Weights of a small transformer language model: width 768, tied embeddings.
Each number is 50 + 15 x the weight over its row's rms, rounded and kept within 0 to 99. Layers, rows and columns count from 0. The size before them is the row's rms in percent of the matrix's.

# layer 8 MLP down (transposed), 3072x768, rms 0.0165, rows 1843-1879, columns 192-287
096:22 74 45 50 68 63 51 46 50 55 37 76 34 40 24 40 73 16 42 25 56 49 40 61 37 63 64 56 42 39 50 57 47 32 47 37 57 49 58 28 70 56 23 74 40 66 37 50 43 51 66 67 72 51 41 54 51 23 44 66 38 51 73 55 67 55 47 38 48 46 47 44 41 58 48 70 32 16 51 54 64 55 60 51 35 60 52 52 55 52 46 66 68 60 51 84
099:68 59 81 46 69 47 54 41 49 38 53 30 31 45 45 54 66 50 37 55 57 64 65 85 60 51 75 52 57 90 46 60 46 36 53 47 49 57 70 48 67 44 44 63 49 55 60 47 54 50 59 46 46 35 38 34 36 61 35 12 33 44 51 47 65 59 39 31 55 40 30 35 49 41 78 41 48 35 55 41 71 47 24 48 53 45 59 57 26 39 29 63 16 33 49 42
102:42 59 54 58 56 44 64 52 62 58 50 64 41 69 41 50 48 23 78 53 48 63 63 60 75 24 59 61 55 45 63 60 72 85 55 70 50 09 48 62 27 58 43 68 59 42 44 75 37 30 54 49 42 40 48 86 60 45 00 53 58 84 89 55 62 42 60 34 34 77 47 53 54 33 50 31 50 55 59 59 52 48 70 24 24 46 25 28 23 76 46 37 44 37 38 23
107:65 46 43 42 40 52 23 46 52 47 66 71 32 28 29 44 49 42 25 74 50 31 50 61 47 62 46 62 44 29 55 48 40 56 50 45 68 50 39 53 49 49 40 47 45 69 30 36 39 34 41 56 44 50 54 59 46 48 72 31 77 74 48 80 51 62 45 45 46 48 55 43 49 87 66 41 31 47 39 26 83 58 50 42 43 77 55 61 43 58 40 51 53 63 59 79
096:54 72 27 56 68 29 34 63 54 52 49 45 38 85 75 46 56 69 30 93 43 56 39 48 41 51 36 78 32 45 59 16 31 42 58 60 55 35 19 48 41 46 50 49 38 58 55 70 38 22 48 52 65 30 41 64 50 59 43 84 17 38 71 68 65 32 38 29 50 60 57 30 52 66 68 60 42 49 60 50 33 38 35 43 20 60 51 33 49 81 74 76 41 49 46 64
102:46 50 60 50 65 62 64 32 52 53 87 44 50 44 40 61 38 56 54 37 49 47 25 43 55 30 57 34 44 34 46 38 38 31 49 74 56 50 43 11 56 45 50 69 44 36 53 57 41 39 67 44 65 47 62 45 63 51 53 39 53 37 37 13 57 35 36 13 54 53 76 69 54 46 83 65 47 99 44 15 45 23 68 74 49 46 48 31 57 70 62 46 45 48 60 50
109:53 46 61 55 51 38 51 94 74 54 60 28 29 47 76 51 56 53 52 92 73 51 57 55 63 54 23 67 81 26 45 48 39 16 64 54 23 55 63 53 62 56 38 74 73 47 40 76 31 50 53 62 74 60 48 21 43 45 36 38 24 24 21 21 50 29 58 58 53 52 47 63 52 54 76 79 39 68 49 58 49 50 47 61 62 54 30 60 63 60 58 37 38 56 26 20
097:35 65 72 72 73 49 40 34 37 58 25 60 54 62 36 68 54 82 63 70 48 51 51 26 50 61 30 47 36 44 23 70 37 27 36 37 55 54 57 65 65 37 76 44 52 75 29 40 51 65 34 19 60 44 36 63 54 80 58 53 33 61 54 69 40 53 67 49 68 73 48 60 53 27 40 45 48 52 68 49 47 41 71 69 32 53 46 65 72 45 38 37 31 26 47 00
102:29 68 29 59 31 47 38 50 61 30 43 72 16 51 65 57 26 61 53 52 50 30 65 42 22 58 32 55 56 47 41 36 39 44 54 42 34 61 41 60 42 47 61 78 53 51 33 44 61 65 37 49 44 38 53 30 52 60 28 45 30 73 57 59 56 45 48 55 36 64 42 29 28 63 44 19 62 79 36 47 52 63 52 36 42 60 54 57 71 59 35 39 03 57 50 99
103:57 53 53 45 85 48 66 92 44 58 51 21 45 45 60 54 84 37 91 77 75 54 34 44 38 41 44 40 48 54 37 63 32 31 25 38 49 49 29 53 69 61 60 69 63 47 51 58 47 51 28 51 41 42 42 42 45 56 60 59 58 58 48 55 56 31 28 59 37 63 72 51 42 36 53 37 61 65 71 39 31 36 46 59 45 66 25 74 49 58 51 47 50 46 38 42
099:38 64 85 92 70 52 39 61 28 51 47 61 58 62 39 44 56 63 66 56 52 33 47 70 47 41 85 42 52 59 36 70 34 63 51 65 58 56 30 74 42 38 28 50 62 46 72 22 45 57 38 43 66 50 20 52 48 66 73 56 50 69 47 34 64 54 34 33 63 49 82 53 40 57 38 66 39 36 70 46 55 60 47 25 36 64 61 43 26 44 78 53 63 56 67 22
093:51 54 76 60 71 50 54 50 62 55 53 49 64 48 42 40 62 58 61 17 39 38 60 63 59 39 38 59 73 50 44 54 45 39 36 48 48 67 37 58 69 52 30 37 42 64 26 42 71 64 49 51 39 44 30 52 39 10 49 60 43 78 39 20 70 42 51 73 43 29 13 63 67 72 42 59 52 58 19 58 41 58 50 43 43 39 74 32 74 38 59 26 33 36 65 31
091:52 56 36 41 19 53 29 53 62 32 59 58 55 72 46 44 16 52 44 00 49 15 39 34 50 31 64 47 36 51 36 69 44 50 68 55 52 64 50 44 86 71 34 56 66 64 38 58 36 52 60 34 29 63 50 65 07 28 54 47 49 61 64 21 91 59 56 58 24 30 72 99 45 45 70 47 56 51 40 49 41 53 41 66 42 29 28 41 38 46 55 54 72 50 85 52
105:50 54 35 51 70 68 35 54 34 54 66 66 81 24 61 49 69 30 44 44 32 21 32 43 39 42 45 75 52 33 42 48 43 45 56 46 63 55 76 06 21 61 41 41 38 40 55 44 70 58 54 52 42 34 59 39 39 34 33 31 29 28 43 27 44 56 44 64 12 56 61 43 32 39 36 54 64 47 33 48 38 37 32 58 72 49 39 28 43 45 60 65 56 60 34 33
106:56 57 48 59 67 32 40 27 56 53 49 46 17 68 56 42 34 57 58 64 40 36 41 51 45 69 26 71 34 08 52 42 68 57 22 46 12 42 45 52 78 74 51 34 86 53 67 51 83 52 34 23 33 47 39 46 77 52 44 35 27 37 54 36 52 47 92 40 55 45 44 60 57 70 45 61 57 39 32 48 60 46 61 52 23 33 24 55 37 15 38 70 51 63 47 46
097:43 47 67 22 47 54 54 83 44 55 51 62 77 39 29 47 82 61 62 07 48 45 71 48 36 57 62 74 40 65 57 71 55 69 46 41 41 64 63 37 22 68 34 57 51 55 57 57 41 51 36 33 66 71 41 35 63 49 56 44 41 30 58 56 51 48 48 28 48 58 39 52 17 68 56 59 58 59 52 77 45 76 43 60 36 48 46 54 25 68 57 73 32 52 35 76
096:65 59 55 59 44 38 50 59 35 66 66 39 37 69 56 59 63 46 66 09 64 47 57 51 74 30 81 58 42 58 75 37 42 86 66 56 65 55 55 62 59 67 34 58 61 63 61 24 40 40 29 83 58 56 26 51 53 43 45 59 60 31 31 43 24 45 46 42 56 34 73 38 43 35 42 36 45 51 61 60 42 61 52 34 62 25 35 27 22 33 70 56 44 53 45 46
097:83 39 52 49 45 64 29 50 20 49 68 44 61 47 19 45 68 49 64 55 68 65 42 56 69 53 24 25 49 47 40 59 59 30 34 54 41 31 71 21 58 42 55 25 70 42 61 36 47 49 52 62 28 60 43 42 61 73 64 43 60 73 48 50 30 44 16 53 32 54 40 60 25 80 48 64 55 44 62 51 61 45 38 32 35 24 66 28 39 62 32 23 53 45 04 45
110:60 32 45 20 74 63 62 52 47 38 22 37 57 45 61 31 42 48 75 88 55 32 59 28 66 40 59 50 62 53 62 63 83 53 49 37 47 33 59 66 44 52 54 36 77 60 70 42 61 68 54 47 21 49 61 83 36 23 55 83 40 42 62 51 36 45 90 74 50 46 49 51 36 49 71 65 76 62 68 36 30 53 40 49 45 66 76 22 50 42 49 30 48 40 59 63
094:86 82 71 71 62 46 32 56 48 30 42 34 44 61 26 66 38 35 28 33 67 35 51 67 59 29 45 58 41 41 45 55 74 60 36 68 62 29 38 39 34 62 46 49 43 50 16 70 74 56 74 55 41 34 35 18 56 37 62 40 40 56 61 44 64 57 46 53 53 52 46 73 03 61 43 23 34 63 57 43 41 24 29 27 76 75 26 48 56 69 24 48 47 37 59 58
100:56 23 71 61 29 49 44 38 58 69 60 32 42 50 14 51 41 62 32 52 21 39 50 53 63 54 47 56 43 34 65 56 71 49 54 44 81 69 62 66 58 46 32 42 59 59 27 61 43 45 37 41 55 63 26 44 62 24 55 57 70 58 21 61 37 44 48 65 67 14 25 55 48 33 69 49 40 38 44 34 55 70 45 47 27 68 54 59 55 64 39 76 53 83 44 70
104:64 46 38 16 74 59 78 18 58 60 38 29 80 71 32 61 59 82 38 99 42 48 48 58 22 59 38 34 32 58 21 63 42 53 14 39 67 68 60 67 67 60 49 43 28 50 62 44 53 37 71 78 50 65 52 42 46 29 34 70 65 62 62 76 57 64 35 47 73 55 46 60 51 52 23 62 27 30 66 56 41 55 31 43 38 53 60 52 73 42 51 37 65 47 05 66
101:42 56 38 65 64 30 46 52 53 41 70 66 28 75 41 59 53 42 63 33 50 56 66 52 44 87 34 69 19 58 48 49 49 44 36 21 65 67 73 44 38 37 57 52 49 53 47 63 73 60 35 51 78 35 49 67 46 51 56 38 49 23 29 38 79 62 54 32 41 73 36 58 48 64 60 64 37 79 67 61 49 54 45 53 21 72 40 48 52 79 50 58 60 60 69 94
107:13 18 33 59 36 43 53 49 53 64 74 29 43 54 59 76 58 39 57 60 71 54 21 34 44 50 25 45 44 56 33 40 44 60 78 38 63 37 61 25 73 49 65 53 55 26 28 78 64 73 46 57 63 17 47 44 40 63 32 52 32 71 52 25 52 55 47 20 60 48 69 62 72 24 55 38 41 69 50 41 62 53 85 31 35 64 35 28 38 54 47 36 32 36 49 58
106:64 72 38 31 24 50 63 54 38 41 33 59 46 49 59 59 32 35 55 63 43 38 43 47 54 32 55 62 70 38 66 48 87 47 47 35 20 57 39 72 42 29 45 60 34 56 85 21 38 08 68 53 80 32 46 67 54 47 59 45 49 40 32 55 44 57 51 43 51 60 53 70 47 51 52 48 48 55 48 60 33 41 35 30 54 25 26 53 67 30 55 33 37 54 62 69
096:54 70 44 97 43 59 36 52 58 54 60 60 85 50 33 45 45 76 35 53 24 47 60 66 50 55 37 41 61 69 40 61 60 65 61 35 50 46 60 46 21 60 40 49 53 39 37 46 50 53 49 60 44 25 52 31 32 46 66 42 54 27 40 27 21 60 60 57 56 45 40 43 18 89 31 73 07 43 68 59 48 59 61 45 31 33 33 63 47 42 65 46 53 48 65 00
107:64 56 78 49 36 21 56 79 56 43 53 50 57 67 13 54 43 52 54 92 65 52 38 36 68 36 51 61 69 59 24 27 61 59 59 86 45 77 77 56 53 50 54 33 68 52 61 31 67 43 62 71 62 20 75 24 14 60 64 73 46 27 49 55 62 71 46 54 44 44 40 40 61 74 57 62 52 42 69 43 57 59 11 61 48 42 64 54 80 54 32 34 69 57 37 68
103:67 59 75 50 69 75 58 34 43 27 37 75 51 47 41 38 39 31 53 66 30 27 39 50 77 54 48 53 37 45 36 73 36 62 78 83 44 23 63 43 29 39 39 60 32 42 24 58 54 28 61 53 63 63 50 50 42 57 43 57 40 39 46 40 40 49 42 56 75 80 35 31 54 27 25 46 47 52 16 75 37 49 41 61 53 70 73 71 39 51 55 61 40 59 39 66
103:23 34 47 55 25 72 52 47 59 56 37 52 43 41 44 43 45 44 26 90 51 35 38 54 29 49 49 56 37 60 69 40 51 62 47 31 42 62 72 55 45 44 45 25 44 54 38 70 48 52 34 46 45 85 74 45 49 59 48 48 53 41 39 47 75 35 41 27 72 58 57 16 46 65 60 31 29 45 27 60 35 69 22 51 73 33 41 57 39 65 40 22 38 73 52 72
094:33 65 73 61 64 61 68 46 50 64 75 55 52 49 61 40 47 56 61 27 48 75 54 35 30 61 57 31 60 58 57 65 50 43 49 22 48 49 43 49 75 61 28 61 69 73 52 86 52 21 45 40 21 60 56 50 65 34 38 47 48 65 36 62 53 24 59 44 36 50 63 53 51 31 55 34 42 62 43 51 35 76 37 54 52 27 57 48 45 46 67 47 33 49 62 63
094:77 37 78 38 51 52 57 55 58 55 43 48 42 62 27 45 25 50 59 48 72 41 58 30 57 57 45 36 61 44 64 68 25 55 57 52 57 61 57 45 38 21 40 64 31 51 57 39 40 58 29 41 53 37 63 46 74 37 46 63 33 65 63 59 44 40 56 80 45 69 59 53 40 50 39 38 47 74 38 42 60 56 50 18 43 87 50 49 32 69 46 51 26 26 55 67
107:41 17 50 83 52 52 70 36 79 59 25 51 50 47 53 54 58 32 31 88 60 59 50 50 41 62 42 78 43 53 55 52 48 28 57 23 58 49 53 47 44 61 39 15 37 21 62 70 31 81 31 48 48 49 64 62 47 67 64 30 73 39 50 57 46 66 54 52 55 57 35 41 24 62 66 52 42 33 44 50 48 72 47 36 52 72 53 61 33 66 68 39 59 35 29 00
093:42 73 47 50 23 58 60 40 11 43 52 38 73 67 55 10 37 32 29 69 12 63 75 45 68 41 64 22 55 67 55 38 49 43 41 50 29 47 47 39 75 73 52 54 51 49 64 72 64 71 35 52 51 56 85 41 38 42 76 61 47 70 48 85 64 53 32 58 43 33 41 68 67 39 64 39 49 43 43 34 18 48 34 49 57 54 35 38 61 42 56 35 49 50 61 70
096:41 80 54 73 62 37 29 23 67 43 56 53 23 38 40 70 64 36 48 25 45 51 68 60 30 57 58 58 59 60 61 42 62 39 64 49 29 23 63 51 42 42 35 59 43 63 41 62 26 50 45 64 68 20 49 68 46 54 44 64 69 60 37 67 33 54 51 69 59 73 43 56 76 50 58 32 45 51 57 64 48 44 64 27 38 54 54 34 31 91 65 32 56 48 62 17
110:39 46 24 36 43 59 52 46 45 38 43 49 68 64 48 55 61 41 83 69 49 43 27 43 58 24 51 34 35 66 32 78 41 63 78 49 73 31 46 35 38 72 45 68 42 05 59 46 49 55 70 32 34 34 52 22 29 68 37 66 44 55 75 49 71 34 65 35 60 67 70 63 31 46 65 41 33 47 26 42 62 45 39 36 46 53 46 53 26 32 46 51 07 54 41 91
103:15 53 22 38 49 58 36 70 49 46 68 54 75 31 82 48 80 47 86 64 53 49 46 49 54 63 26 41 50 55 46 54 57 46 57 69 42 72 58 32 50 64 62 72 49 47 26 33 66 54 60 42 63 56 37 41 43 68 50 31 58 69 63 62 50 33 49 55 62 45 39 28 57 52 65 53 69 91 39 38 41 58 39 30 56 22 59 36 55 29 60 55 55 27 25 64
113:68 47 54 52 56 54 57 57 47 36 21 43 46 72 57 64 65 26 62 72 34 46 37 71 50 38 36 78 48 43 27 61 85 50 41 29 52 38 70 59 56 51 55 49 52 55 42 52 53 58 23 48 52 68 65 57 37 62 54 53 75 42 52 55 70 50 44 76 63 26 51 47 75 89 57 51 67 64 39 35 83 52 69 40 41 76 35 47 72 57 42 58 45 66 70 43
# layer 8 MLP up, 3072x768, rms 0.0228, rows 1844-1879, columns 192-287
102:76 47 40 40 50 67 47 42 55 59 33 44 56 40 45 59 48 51 59 64 61 54 45 50 74 65 43 37 46 29 29 77 51 45 51 65 68 55 54 50 25 80 66 64 60 42 57 52 61 50 39 48 48 43 54 58 71 64 45 67 25 46 52 34 38 55 19 59 29 52 27 56 21 40 21 77 67 39 18 61 44 37 66 59 32 44 48 35 32 50 52 55 42 63 57 61
101:67 42 20 34 51 59 50 78 45 52 70 75 43 37 18 46 69 73 57 43 59 26 29 37 39 50 40 73 16 52 35 04 31 47 59 42 50 47 43 27 41 81 53 41 30 43 26 18 35 62 63 34 47 56 65 46 39 61 50 55 43 26 42 53 58 73 28 31 51 41 30 43 30 76 44 62 59 56 38 70 39 46 53 72 85 36 61 68 25 34 30 56 40 42 31 40
096:54 56 45 47 46 43 59 51 61 54 62 27 74 43 43 62 52 63 54 71 56 61 45 14 60 56 56 37 68 76 71 62 15 55 66 26 70 57 42 27 56 46 44 48 31 22 35 75 33 32 46 21 49 66 26 52 45 62 63 65 48 47 45 45 27 55 50 67 58 66 59 59 43 37 44 27 45 18 73 33 43 41 38 37 34 24 42 62 41 61 47 11 70 51 53 69
103:31 41 54 39 72 61 43 52 47 40 52 56 22 64 42 53 48 57 35 69 32 66 40 53 63 29 56 30 46 42 35 37 54 57 55 62 61 53 73 50 52 58 62 42 71 45 51 45 50 66 38 33 46 43 20 52 76 59 52 18 73 56 12 41 70 43 21 51 65 47 45 40 51 64 50 45 52 35 39 17 60 62 64 62 52 84 39 40 54 67 52 32 46 47 65 61
100:61 45 32 48 61 46 75 54 43 50 42 67 55 33 59 53 42 46 41 74 35 35 40 52 57 62 48 60 59 48 42 88 48 52 62 28 44 62 32 80 38 31 37 44 19 49 26 32 65 41 66 87 60 39 39 55 27 69 61 52 67 82 50 37 35 65 44 27 29 59 61 47 83 61 42 46 40 31 49 63 80 56 75 50 71 55 44 91 39 32 45 23 37 53 56 61
108:54 53 39 44 42 41 51 55 58 32 59 38 47 55 45 72 40 42 65 55 43 72 43 52 69 48 28 39 46 72 80 53 61 42 53 52 31 36 52 46 60 65 03 34 54 19 30 55 35 40 57 50 41 78 39 29 50 64 55 81 44 44 49 46 58 50 40 32 65 45 39 46 34 61 63 56 43 34 64 47 68 14 44 62 40 27 35 74 28 54 51 65 46 38 37 47
102:34 40 37 40 57 59 95 65 57 71 18 61 50 59 41 73 46 54 45 56 55 43 53 59 46 75 60 60 36 33 71 34 46 68 62 30 71 62 60 44 65 62 67 71 37 30 45 40 57 27 31 40 33 53 33 61 57 53 49 41 45 37 78 58 54 53 37 29 60 50 44 47 62 38 68 81 30 44 44 60 65 51 67 60 42 55 56 50 42 34 41 64 64 72 55 61
101:55 59 48 53 47 52 41 39 67 50 32 61 72 64 38 43 41 23 57 50 44 48 58 64 36 63 73 66 47 42 37 85 62 68 84 63 37 35 36 50 67 67 54 42 56 27 65 51 48 58 37 47 53 40 72 21 31 54 54 36 61 54 49 37 56 66 77 77 78 40 47 57 40 59 16 51 37 64 43 45 51 62 35 56 57 73 50 16 38 52 63 47 60 56 61 72
117:77 57 56 54 49 39 51 72 31 42 50 07 42 12 67 39 77 26 44 60 81 45 64 57 45 35 47 32 49 60 35 64 44 41 40 40 45 39 53 71 40 55 30 35 44 39 34 49 40 20 36 59 26 59 64 48 49 51 43 58 41 20 37 49 38 26 52 48 52 47 46 48 56 60 54 59 63 63 45 42 28 43 50 62 36 63 27 58 53 62 49 59 61 62 59 63
102:55 68 43 49 64 28 52 45 40 56 45 51 56 47 22 44 25 55 53 63 52 53 59 59 49 36 47 34 80 70 38 57 67 69 48 75 76 60 54 59 63 60 60 63 50 28 62 30 61 32 51 63 51 45 44 55 29 35 31 44 37 52 53 99 57 18 34 42 76 82 50 57 50 67 37 46 36 58 36 44 50 60 66 45 32 77 44 67 40 57 71 15 69 66 61 41
099:60 45 55 54 41 70 15 63 54 53 58 27 36 72 44 52 34 44 27 30 44 51 48 48 42 54 61 38 39 33 69 66 49 39 65 73 56 72 82 32 55 54 53 58 31 25 29 45 69 51 48 58 47 41 18 66 66 69 55 56 46 37 71 41 69 35 57 42 31 72 54 46 54 25 44 81 36 23 85 32 37 30 64 73 33 74 48 38 64 47 44 25 31 47 59 59
097:41 61 65 37 30 05 61 58 47 66 58 61 58 42 66 66 39 37 32 87 45 75 48 63 25 62 60 31 58 55 49 41 53 54 58 49 48 31 55 68 37 57 21 90 14 61 60 62 38 49 62 28 58 35 29 56 62 26 46 49 20 60 44 97 37 30 49 80 60 44 61 23 52 56 43 41 59 26 62 74 60 54 41 36 30 45 75 56 78 63 54 22 36 49 49 92
103:59 48 43 35 35 66 53 39 48 29 40 55 51 55 37 48 37 43 37 51 55 59 32 75 65 43 80 65 66 52 40 79 64 33 57 56 41 46 54 48 53 54 42 56 67 34 62 63 38 40 76 47 58 50 16 31 43 31 62 61 66 64 70 51 57 63 52 43 86 33 46 45 55 42 07 55 45 34 67 35 66 40 49 54 52 35 41 45 54 37 21 46 80 43 39 54
100:81 43 41 20 45 72 74 32 46 68 20 68 35 46 21 59 57 29 22 63 41 63 67 53 60 55 74 56 48 77 32 61 41 53 41 39 55 39 49 44 50 29 50 29 25 55 38 37 40 27 71 36 46 40 52 76 55 62 39 31 92 45 50 61 56 47 62 26 43 47 62 51 58 79 86 43 57 41 59 55 55 57 60 56 58 60 60 41 70 48 49 32 57 45 50 65
101:38 30 63 16 38 58 61 63 50 72 53 53 37 53 15 35 80 44 53 47 75 41 54 23 32 51 52 34 52 40 37 79 45 52 54 52 63 50 59 65 16 86 50 71 61 57 57 59 25 45 28 43 40 76 51 46 81 61 63 52 59 30 43 70 37 59 19 52 50 44 41 59 54 76 39 79 52 52 40 36 57 29 31 31 43 35 48 40 63 37 43 41 69 33 54 68
099:67 38 03 49 81 46 76 49 44 67 20 48 52 36 34 61 54 51 51 60 93 45 55 55 63 42 53 39 42 42 61 57 70 65 38 27 36 13 49 63 26 67 55 77 35 45 45 51 75 24 52 55 42 47 88 67 81 52 55 62 56 58 50 61 33 49 38 31 50 54 49 37 67 69 20 31 55 59 62 65 56 58 51 30 21 53 62 56 19 56 57 52 57 19 40 54
097:40 40 35 50 53 68 87 38 71 46 70 37 24 45 54 38 75 65 59 60 67 53 50 52 36 48 87 84 26 59 61 42 43 61 35 53 40 53 47 64 67 52 42 24 59 58 34 60 68 36 28 53 67 42 44 71 57 45 45 69 41 73 05 30 66 40 59 32 50 45 47 73 68 52 79 40 72 42 33 60 30 66 51 20 36 68 52 48 57 54 57 35 48 53 41 55
098:29 68 30 33 64 32 41 56 57 61 57 44 48 70 60 59 46 55 55 45 37 66 49 48 52 70 47 60 61 66 43 56 62 53 32 61 53 43 53 31 52 31 77 26 16 30 46 52 38 55 53 47 52 51 54 66 78 35 29 43 55 66 58 52 57 47 52 65 50 69 60 45 27 42 51 18 63 26 43 66 67 34 45 39 47 62 06 54 29 55 27 53 23 73 43 64
096:62 66 49 54 23 26 39 77 57 66 31 26 17 26 44 42 54 22 66 40 56 45 06 32 62 52 81 36 38 74 69 42 62 47 81 54 82 49 46 29 52 45 77 31 43 42 62 47 45 51 19 52 54 46 46 52 53 44 77 61 45 52 49 54 59 49 49 57 46 61 31 59 62 49 60 72 43 66 54 49 53 66 40 36 51 44 70 31 54 59 57 37 62 42 63 55
100:59 52 42 40 44 46 45 43 28 82 38 50 43 54 48 58 68 59 55 46 47 36 47 15 64 32 73 50 50 52 79 66 54 46 63 36 67 51 55 41 52 72 61 45 15 58 59 17 50 57 29 87 41 54 71 50 69 48 43 17 79 52 68 35 60 23 47 72 83 49 38 32 36 65 32 64 38 32 25 16 31 30 70 61 53 48 39 99 68 68 55 43 33 50 52 48
100:63 43 64 57 52 63 25 63 35 81 59 40 25 66 50 84 70 49 62 58 28 52 57 00 52 47 86 73 42 64 11 30 32 74 72 47 46 35 41 48 52 65 41 31 46 50 57 35 38 30 39 82 50 35 42 51 46 68 64 57 27 65 70 63 24 55 36 50 59 68 62 46 55 40 53 33 31 41 18 39 39 48 55 37 51 35 53 56 30 26 44 39 51 44 67 58
100:62 47 40 41 52 39 29 55 46 51 32 54 63 52 55 81 39 41 68 68 53 47 46 63 27 48 59 61 56 44 74 32 48 43 52 43 79 32 65 44 31 37 44 56 54 47 46 35 45 55 22 85 51 85 57 00 63 47 34 61 45 31 55 57 38 52 71 67 33 49 42 24 61 42 30 38 75 42 39 60 40 48 57 67 69 39 74 46 54 64 55 50 38 23 43 60
099:62 39 23 43 34 46 27 34 56 76 41 43 58 44 53 66 37 64 54 65 55 43 47 54 75 61 56 36 89 41 43 45 36 49 45 66 49 62 63 37 73 53 35 47 48 63 58 55 51 37 28 52 34 77 53 36 34 58 31 55 49 32 57 55 50 42 67 52 69 64 49 31 41 70 54 63 49 61 62 34 19 45 42 61 30 45 47 46 36 45 44 51 45 48 54 77
098:35 85 65 49 62 66 39 52 42 48 37 31 53 64 58 47 44 45 36 43 37 51 07 41 54 35 66 52 54 70 47 74 44 65 65 53 65 41 32 30 62 70 54 42 29 56 50 64 63 63 44 80 45 48 78 35 59 74 47 52 37 27 33 31 46 46 52 51 56 47 51 66 48 52 55 68 43 54 37 38 57 35 23 55 49 62 37 59 66 44 24 48 58 39 47 59
101:46 71 55 55 70 45 50 16 52 55 16 45 45 21 57 21 57 60 33 46 52 52 39 29 44 25 48 57 60 53 46 34 35 57 62 65 64 69 17 44 70 46 51 69 44 49 61 70 47 23 81 48 47 40 40 55 66 51 56 73 18 64 34 25 44 15 44 49 54 30 55 47 26 65 50 68 74 52 78 60 27 47 56 57 86 45 46 59 57 59 57 63 64 53 56 42
100:52 55 13 35 57 46 57 27 59 47 48 51 55 35 26 28 46 48 44 62 42 33 54 25 63 58 38 46 31 66 81 50 45 41 68 50 50 46 55 28 55 46 45 64 39 52 28 63 35 34 74 45 63 62 35 79 51 38 40 53 37 46 39 21 75 35 57 50 69 79 73 31 45 53 29 52 75 51 53 96 30 38 59 57 51 65 38 46 39 65 77 57 56 65 76 40
100:48 21 53 57 65 59 41 68 36 48 44 52 51 37 44 24 71 77 14 67 52 69 42 20 48 47 50 25 58 59 17 52 36 74 59 42 32 36 45 55 43 64 23 33 42 63 39 50 53 47 66 24 32 78 48 51 46 56 38 72 61 48 44 66 26 26 27 42 91 48 48 53 69 29 09 63 44 42 51 37 57 51 48 34 28 38 44 67 72 36 34 27 38 47 64 53
097:25 65 50 23 63 18 46 72 64 81 48 56 31 40 68 49 34 61 42 69 56 72 55 56 48 64 50 28 26 45 35 46 66 34 45 31 70 43 39 59 60 58 53 38 55 47 56 29 52 63 66 30 46 67 23 75 71 58 43 61 35 81 43 24 75 57 61 42 61 56 43 43 30 31 18 64 48 64 59 61 62 60 49 59 37 60 44 48 45 50 44 44 57 39 43 55
102:51 58 55 52 40 41 85 81 68 53 52 44 09 30 51 48 27 40 22 57 25 79 60 53 67 78 60 48 54 53 46 43 48 58 52 64 59 49 58 25 55 45 44 49 36 63 47 27 53 48 49 53 53 65 72 57 35 53 63 53 70 35 51 64 44 62 67 26 26 63 54 64 79 78 61 67 45 25 43 37 44 52 49 31 62 56 32 70 51 38 20 76 61 48 56 63
102:48 52 39 43 59 57 20 37 59 53 50 19 54 43 58 19 28 55 53 57 63 64 21 29 40 65 51 77 47 38 36 48 56 68 53 41 27 56 59 49 39 63 39 50 79 52 61 68 68 48 69 44 33 61 40 55 88 68 55 42 77 27 41 54 28 55 38 66 52 27 39 42 64 69 53 61 50 51 49 80 42 66 64 42 38 39 42 94 52 53 70 44 57 54 44 50
104:27 21 64 42 64 77 34 65 54 64 39 27 80 29 35 77 38 43 65 57 68 51 36 68 26 38 35 67 54 50 52 62 56 41 41 47 65 56 58 58 40 70 49 63 29 43 62 44 77 50 48 61 56 55 54 48 79 63 20 69 41 46 55 26 37 36 67 51 42 59 53 44 55 30 36 57 37 67 55 45 46 45 41 32 51 26 37 45 34 55 43 37 19 41 74 48
094:52 42 64 15 46 54 84 27 59 44 35 45 62 15 66 54 63 74 42 79 59 43 51 59 63 21 43 58 57 36 67 44 75 32 17 37 33 31 58 58 29 18 60 14 48 47 36 37 54 26 63 43 29 52 34 69 58 52 59 25 50 33 58 35 62 77 39 40 49 25 59 53 59 55 45 31 38 36 72 67 68 40 34 47 30 40 40 58 63 82 58 64 65 18 61 78
099:40 17 62 35 27 49 70 60 33 73 33 26 66 61 17 49 53 36 25 64 44 50 49 34 49 64 55 53 36 44 78 21 33 70 39 36 60 56 29 37 31 67 57 42 86 54 53 32 51 36 43 40 43 64 49 42 49 47 52 46 52 43 27 56 35 23 36 39 40 40 61 46 41 89 40 58 34 35 31 27 45 35 42 43 49 68 58 37 57 51 65 41 63 39 49 39
104:48 52 37 45 41 63 46 60 59 70 39 40 52 51 57 62 68 31 41 73 52 50 44 37 56 29 35 51 41 28 44 23 69 62 34 59 43 29 63 51 53 53 51 42 49 46 56 64 30 45 58 59 44 54 86 41 75 37 35 87 58 26 38 59 72 49 79 19 67 57 28 14 75 50 70 34 53 47 45 57 28 26 40 73 24 55 54 37 36 60 34 72 49 32 41 60
112:71 88 38 19 65 42 31 36 50 57 31 46 27 63 13 36 61 43 55 54 47 44 52 45 76 61 48 28 43 33 35 27 73 63 51 36 59 25 52 69 60 67 64 56 33 31 59 43 30 76 52 77 34 57 58 38 50 53 61 74 48 26 46 34 56 50 53 26 51 24 46 38 42 40 41 48 42 24 69 31 38 10 65 46 53 26 54 70 54 30 37 26 70 63 54 50
103:40 38 52 30 47 67 83 45 23 53 44 58 55 57 52 49 59 73 52 51 60 34 62 50 59 73 51 63 56 79 53 64 53 51 67 74 42 36 31 51 52 67 19 14 36 33 48 58 62 44 50 32 35 67 35 48 38 47 39 57 63 81 41 39 52 60 67 28 82 76 39 54 38 33 30 41 32 39 42 55 49 46 61 13 41 76 65 52 61 48 15 54 62 47 49 64